config.yaml
d_mlp: 512
vocab_size: 8192
parallel_block: true
init_std_down: 0.0
schedule: "wsd"
decay_fraction: 0.823
decay_shape: "sqrt"
dataset: "wikipedia_en"
Each number is 500 + 40 x the weight over its row's rms, rounded and kept within 0 to 999. Layers, rows and columns count from 0. Numbers have three digits each. The size before them is the row's rms in percent of the matrix's.

# layer 3 MLP up, 512x128, rms 0.0849, rows 0-191, columns 32-63
147:454466481467426529470540459566459462441529497586468543504524516561480485528510513474532523483529
132:515496484497505488465543498577489514517525477515449463416396491523442441439494502495493492578553
074:497480533523525502478559483470495527523551449493485479447416489507454456502510459471517479474458
113:504538465525541489516515508595475485552515550482528517486520474465513513526565447455519512560453
095:501563501482470518529508524477567495551457493417374571523498554528525567535559498527507485510554
083:542476471560512522502571575533541537544500580426511525446443480547542570549559471537538492482491
098:477544540452601514461504563511454494468455529565488480473493437473406428512432470528551503509467
117:542528506479485541505474503518564569469482458571465581424550467391413512553484524547533483565514
081:468530425490487453443501393453483458497564464517505480555497476478459437506482513506499505508525
085:425464570547492516466456495443463508518499526549470494399490585473514467493522475455454531493497
100:536578509503419548576488493525479552511538487548499466506486454532474471497475537457515481463479
111:526435523563456534542478445466504489553531592593533497489454468463526435498488425535482447442458
100:515436519508544465591580415435463480465504523437528573477443485577503506508493505519492500478485
111:488492493520519437581457455509483505549475510490466401550592532505498463444482493476553483534403
101:502504477531481446566463469558468534450547445579532499549536511512470501527547567504463465430509
085:524501495553521524503530508438559449447452501470532433520519451536460484465484446541480422520436
085:492516554506420509471485532549480458522477520567476588477432534453552451523488491553561507514567
089:557542443527492431468484503516494504434528484586508524515492451531526513566470505549496526502553
104:473466521545504531480555511510591496536521499575541512457528442501473484520553556529484566390524
095:469549465555457513479514473513530543548428536555497536497483503518494533509567535417443523556464
111:523506366617451486518474437541501468534539484566519594517535503445439531490604471451461480441548
092:498470585456461494572482563507537495520551438476456484534455494369557512544528495516546489547474
089:483596463543566458482550552548473457518477546446426508507509493504421487518493518489534493475479
088:488474512462419507517480465513493518581455399538490496523440413456449497474492574520519476510501
086:470401547452452513516525533450498460543534590430484431527484503554511501453468566507541483494511
078:540485457479508478462489504464482442477508484532490496462577452479552467474487445491445472487449
106:492461506563541514427466559488486563514489545504473511479455538498533449488537490503501436534539
091:511427493488460505521509460492492484464479488502529445525550490493519457536453471575566561535468
086:572436557544518476496518506543478517534516598480446537444475548552502521529416465570477508437525
088:488477457533544520526557490475512574556521448493438465516494507496495510486481494444503503538597
117:481522518507495471547516527479496554455481425510548555495447460494506478452558502507416534412420
093:527555520489517473535475487433514512482483466449430509466516511584541452524538514574489483457463
091:477463565546474547493455500549496491492554542567488471481528461475518573473517515551542538494500
124:458540521477477425469504485424508509565528525409508537422495512526478511489462464502512511482442
092:488488557504497556500576470463486391450514523486509423504547475528437555563452478493482561481503
086:476585541517486456512492465476456512434483545445548477661578479501610458467532492489465482480514
104:439526478467534456477508460517498512517519476479475447470468475578548500541469493552525519451527
105:546531448488483500556556492521526477518544511429454447496452559522508413508496510415545493444506
106:581480391457480498488514477516539437516550547508525472530540490466450465468552531537454486490470
092:502521568555474525489548478471561575484567522516474536458441523522527522476549552491490494522550
103:571452548520482539557522443478454485509450509492497446522491488463528448477490429506548512493500
105:556498565522528570445476520520528447587516460459528482508563500429525535503536552461504488528470
096:528538461554513646495508513556449488524474528514514448538539441535511495519462460512522561495500
088:540541422481590499583535448573465480450546514477519442484456562544469428485529528552497528557525
096:445563471443508502514483495559467521591522537475448432442557553477426537471453418410415516545464
095:434562509531494488495552500528545518445477491465523452483507538575528500498506530483438500470512
110:526475434475452449596506440453530473505511474432452498531477539434548515586459531510522496560466
119:535453478507539507529490481454482501502509492502506467553415498504449423533477517462508436539564
096:470551471495555498434541500470522581514526447444484435529475564539466439531471472506414458438594
121:550421545552529544466482483512503443534438487516485486502511565543435576589542503549475476508498
093:432508541505475469459487451504506508520504486470504509436471543509466474473535556491461507479456
096:511453470494443495500504519416535518505538372614487485459447469418516479455484500479477524428516
090:522482472466553497431508468546505457500582474425528486520512557485459466494461533540500504478515
101:534484584593539424492502512495510508495417502531539497524463478471522481484528455521569463508490
103:494535489431506465525525533445496467489504564536505493431519450457506385472520553505534510552575
114:460540453459468477482542419505476502628472483548500447473511516501441479462522574444481481560512
123:572497446451562486477516486494549501472459467455532450545512490454455518544428492573478510529536
116:499452524466547548484545549452497474478495476485514445555424560571550503501500484570446562468465
099:508392466436507480519493575474529481457586510535556544475428560517477481488460489561514517448519
087:529532516512510471515517454512493467498542528521531542472498472418471493465392537573531506524468
094:545494461515545454483527474501480503520519564535440438480448507557411455501555551470526522570548
105:480509438542459462479460441438496483532460463513582452450439543540457514530486485545518507542437
095:496482551490499536488530475459399422504479514383495460558543466515573451528457491495502503473514
098:527528475438496442512431552490522508558446561551520508558481578513476585539464521501457425496543
104:451480505542532508474488634503493496495385462441457536499525545446462519550454485486507505553462
120:508472541472489513557554441473437515495460531487373494501415491479482456434523473484524488550546
085:492455423567531526468512476549445501505501449496519467537429587482485397481484519490525503468600
110:532516539440486485604449491450458526522598434451471514501441573495553425501554494497536500487498
090:470544579539465518549486495474557549506488436529458454471527498376543458492464537446545513475616
106:480487435488488495538426507443468526508473479532509484555567555459560451471487570492493522484630
096:507503472511505489521512537470514482492522477522537485533525426527541545436510503545498591432501
089:510561493427504565507502513543516569544512507444520483470534467572461451451504537484536549503504
090:456469528430566492427504535476454439482495449503516497506506486569507466476510481546484518484408
108:470430491503516514556594531498478505547436536561465560490526418540487531432494506465503496551435
085:530521517453446476576491501502523518552547480488491538520501511522526542550476503508549545456477
090:443482533494516512528511537416514523565476510502505521458444489511511512511430453511531499442490
090:466450511525406547507497491422424543539537498509541412521505456530504526549513490533500423550547
095:502510525492543499490466546518525573504496525449509567478500556481493505446471502432429545534522
097:493568469435490489536508465504439508468535528474567490494521466537463495511599504496547524585525
083:474417551542455469430580546537510479543490472520523570516524558563484522499575493463520504473451
105:534525395431498524523537515472504551545514540476496580487562454512459483521461570462454473525525
111:484574468472504487494469457525469477476487540429515522441478505426455491439545532445463508470519
097:548466411505468483532470556550547539532524444520509468444482464592483535443491541482493477475486
092:444496564409516529475435550541545470529463533521473412516465474483520544509427486571501536537555
086:474524468442462478505515485540471465545527526522548530508486564484522480468520541488507524523531
086:525493462504522472427495492531454570473578476544523535449396534498503491515461472512526454408544
133:492546545516458514424481418461492543580563411459413562468510531499509472520472564431568506548493
111:495464588449515528493539538467467512454495476510474437482536571529529555453451476484480524422577
089:516453540466571523471488435521479446517518517488494495504400486482510465558479556555551532530517
105:519433523591525475473487493466499435577560504502449529483548517453465471514471504461418507467463
102:464515499515537466455434540548409497464484469512461542524493478469482526552452571522470468529464
093:528492425553478478504472493513474477503512478553516538492453522481431416462573519482464549489544
086:433495497516540493523467514441520534601576510463455448503513493498460487535509534476568495464519
117:478469506539426448544382477476490503518573453579498505475456462496513440510496524484582442509496
102:485526453492419511550548471511514443576503472473542500507493527441552561491526484449491514502473
090:498479503560506458591595505428466485484497468533480547443508491512460437536544468551454468486485
100:479524577520592506484467449461483521503452531522511456439502468553493467546442470482513577468512
107:591524462475502527428450410507529450489504441429538471569568510577456521508555528463466533531488
144:507521580495443419484487515486498564542540459458474551459442537485548485523478482509456500463561
098:471516486421430449478463518492549491554479521468410585451539478533563537537459487437559490507450
105:487518533497495604442521445474463442448552513563487536577532485572533531547507472587576516486399
085:524498520496555492441498500490473501512481464495491511515543467463519507534437560496483549558487
093:476523516511444467516416533426557517470476500519470608446439525499477530505459502482423484490491
092:494481527524495488505538461532519507496505561524467460364468514501521440518511558496566486476503
101:479544541498427415567459474469434519475541516475528555504523470512480564515485526551563461437441
088:535456523514506466499519550465525432442418481510537490511448448544484424533398458517502526556456
109:460524572419465500545461510482498540503468489466485526526567514471562540554610494468481522474565
114:560502518524508450492455526483456603575492470521467512551434559514511469536523541456423498451550
092:517536473416490479519468433540506497479482532574446492514452513493531484555538565520466453490516
092:571552493507540444483500570474446505474495521489505464505448502531541540499484588502509469560556
102:606494545494595484558473547479440475500499549502457507440535478520486507526565461458502558578488
087:489511567491448460486561427557587423493545449531490510511451518522535443547472493490530519434551
117:516480495464486469491471561494455547471469513546535493471567481525594464567497497548489460477429
110:464568529618441517555412522516515451561545500494540501486507509464494527452525482568507510522536
081:514472486529562558512505499555467517549467543502523533461515479530540597496435451489540548481475
113:438541494478489508478591581450561503513539499487449557518485518530594466434489459432531498497515
111:493439500548423455525483503450471485546478464470545451588420490574497538528448489575508524526568
097:454545548466515548501441539509504544466463566445484595435478538494516468505514474457523482444597
087:510526598557519573525551562491527523470510549493504510483445523572528493570523465496529528518539
115:556450419486488477504436483575522497460462511594414519507540449497484554487459509506514489519480
117:475475429522476576540431535541463496448504475535478436464501547528413483511480556491553502578513
122:516588533556562475544437562536555494415569495597516466561424531456427522499509474520475496475480
100:417502525538550489571536532557512457522503488610516470484466548509490552437449486460514483463472
138:485471486518462552544483538532521538538508484530485447473538460494441461513569462483480521536586
102:510501578506488553475487510491521473475516459497533387532554475560551509590488513570474483454473
086:522504481466524491447512510576532522455462439472500451501497475555541469507430486452553525561529
094:467567503513504448504567475462484436549522493494433399557518489548425474554544441457599563493477
094:571503440549574466553533565528535557446472514495481558498405536515518496460558447503515508488478
111:506481521541526504459544484556475493478428562537503469577473536508533500489518509509569522509509
119:502446507505502576511510496548501464544472465468545473458516546392473519518479477499417529613580
082:461505519487480472430547435473526478524524488536520448505538551584480480512580492538550542594421
099:528495463492549511477457533572534497469466519533528463458530497542518488563535526504573546480485
093:485531474538612511519624563553519439528475460542515485555505560522534485516488489449465552567477
087:535470519457468522543512433478422571512575467478490524514388434490512460454551478494541514447523
106:529461521496510518499513476526487460482535478471569461504533460425472503466481501523556428559489
092:431497498500563527511495499474518519447447491497566571421529386476538561468517530491493511465575
072:461540462480551454465458499441528490552487493512510507437490509465491497507427516473530520557444
105:504409478584482460534518514476469472536505445537504509487458450478517469518608530510540525441576
085:460530469515496570537435477446444505530515494540550460474445471516491522521486631483530541463535
116:437484449481555531524470540602515478525480522523537506446509479562457501546502496459492480452461
074:481500444465522474428535472483502493498494478511522428443607462505538508494398450459576528476467
102:504545445460496559505528530488543492443443522512523500515569569512477496436546549424530594557492
078:468483484555468502528388479497493527448437452499534520483559479514431566423471507514459490502542
093:502478439498455510560512593556502440471412552548537499505426529533512526497487488508496542493481
103:449445457523519478536481559497450497522479464567508508493480490548432547534443462476451501551545
101:541472472442516457534451456459582448498495466494482554485554542431513454544512502523442538520458
122:497550507461444523578528465490532515513423523536484584480480472589478506508527488532518527485451
089:486430534460549512473493596589508556447558605487529467505518439525434515452480498420470466537508
094:484541539515483494419391470507495547486449469475518614529477499501558484547496513510477523513555
106:495540526449418443501509457493488458493486512498558554440560561484497509456523480482461496507535
101:617502486490506528512407512502486499519413482492498476546543523467472551461479470523500489539562
096:455439566567564481479464556479514456481553505488468534520518480453533471511492479482518448487505
104:509502491520564519509528426576413437479530438474488459499550522508426447488546455462521486439524
096:557486529442469516427622520555575440502569505521512503496442542505430512505511511524533471543500
100:534491461571464481506513417507495421585494492532489513528600485499419458518533506464476428465469
094:482488513455507545489517433523536533467547518509490477464476395469468583498554430481580510460487
107:460521467506432453535453492451475565563584470524512454554546421469470460486471496453450506486462
091:536508533454510536533480526439496429460432438558467472513514538457452538433476530534473509597500
086:523494475524478463484451461499482589467531540544497476416506508441476485528539556450473514528486
107:504445499500516486462520508484546464479499497447504561462452486447514535546459501475494491558487
087:498474475525483447510517533477475540519502464477488482493519499509508449496520535433445464532425
089:450516446432475475500537550458522397475458473591518483577493439470449596517473491498488431507379
097:555497492528450537542488446592522521523521494531505478588481497447526546484520516490561463476529
096:513512560431541500503385594536467478463544509480504468528526528468557534481500485502529519515552
100:446528486460572483477547552500484525413513582526476543505525517501470552494564504465585541465497
105:491481510462403462594499510479477527487457547484531519478508471508511576475491438543464486426507
101:475439550516510450487501460520426503521487484509565471509579551491463506485482540511518430468527
093:440498473492503501485433563483470560467431482457556525558436517451469531448541532592483536508472
104:488514504562579455454559501461505548575494462489512519484428475601562498466519492520416499535519
118:505515534398473512566453548427516528549534545473541515455468472561481503550588491476436420524509
089:519456501524490538424438433452478496481463488514466534476522532470510499502508533490414547473470
095:554461494455427489496492466423544473567515470515537498523499545539491517520453437476441542469543
099:559515515491417424506449525524453537488462457480455465471551455515498422432457499515475472563512
083:517504495550526486411450523461432509532509411545497481566460551493507510525445524441535440581475
077:530543433526495486498504439636536495527530438516446514521468475494509533408517499508537525529487
102:462517485560528515608525519528496497487480493520531510505462523477476444523560479567486529551569
123:528521462469491462600533444446494559502509453499430571490499536479546477470562472469462477462538
131:483435496509541470441530488537514399451481487543498513565509529531499588512506409519506522495481
100:430502545520509501452562548452593568527484501499580520495472531506539489450491457511498547473573
097:546461521553525455467531475487565486430572502448550513484554463550495530490473507514571463487460
098:503511513501547447486483545515522484553415514476494504524521514499537467495525475581484563518445
089:464469459484470491497522602575479512513456518519495491474534514429481548441572496495477483513511
109:493462523419521503437538477449494483543446439440510476481522550493588420506461486510462540526570
101:543501504584422494513551506532444432512468510520504519488494498546503491469506452523507497449552
119:537457463500513499499496467483486546487425482575538558480510550453500538511525506523496543524503
123:553485447499569545452555451513512533524466442481475506477523518481419449471487560439424519532495
087:460538482518536486482522467559553514557542489480544489415446465449513415535497475492437499492505
095:456500532514455454475504470491507527478463517546450525473459544498538486506469552404568533451485
108:452494493448446443410442572439489459458515536470495555489500517542531543478486464526509565503506
092:439458431562484531562453485521423569500502439502519549512583469466535490477617451546549554522539
098:458481575518499496445394416518501478456497399503514571520528502428527553524529539475561434441515
083:480555461435519492517475509434478544523606410543536460553467435447501406511460487461445566417500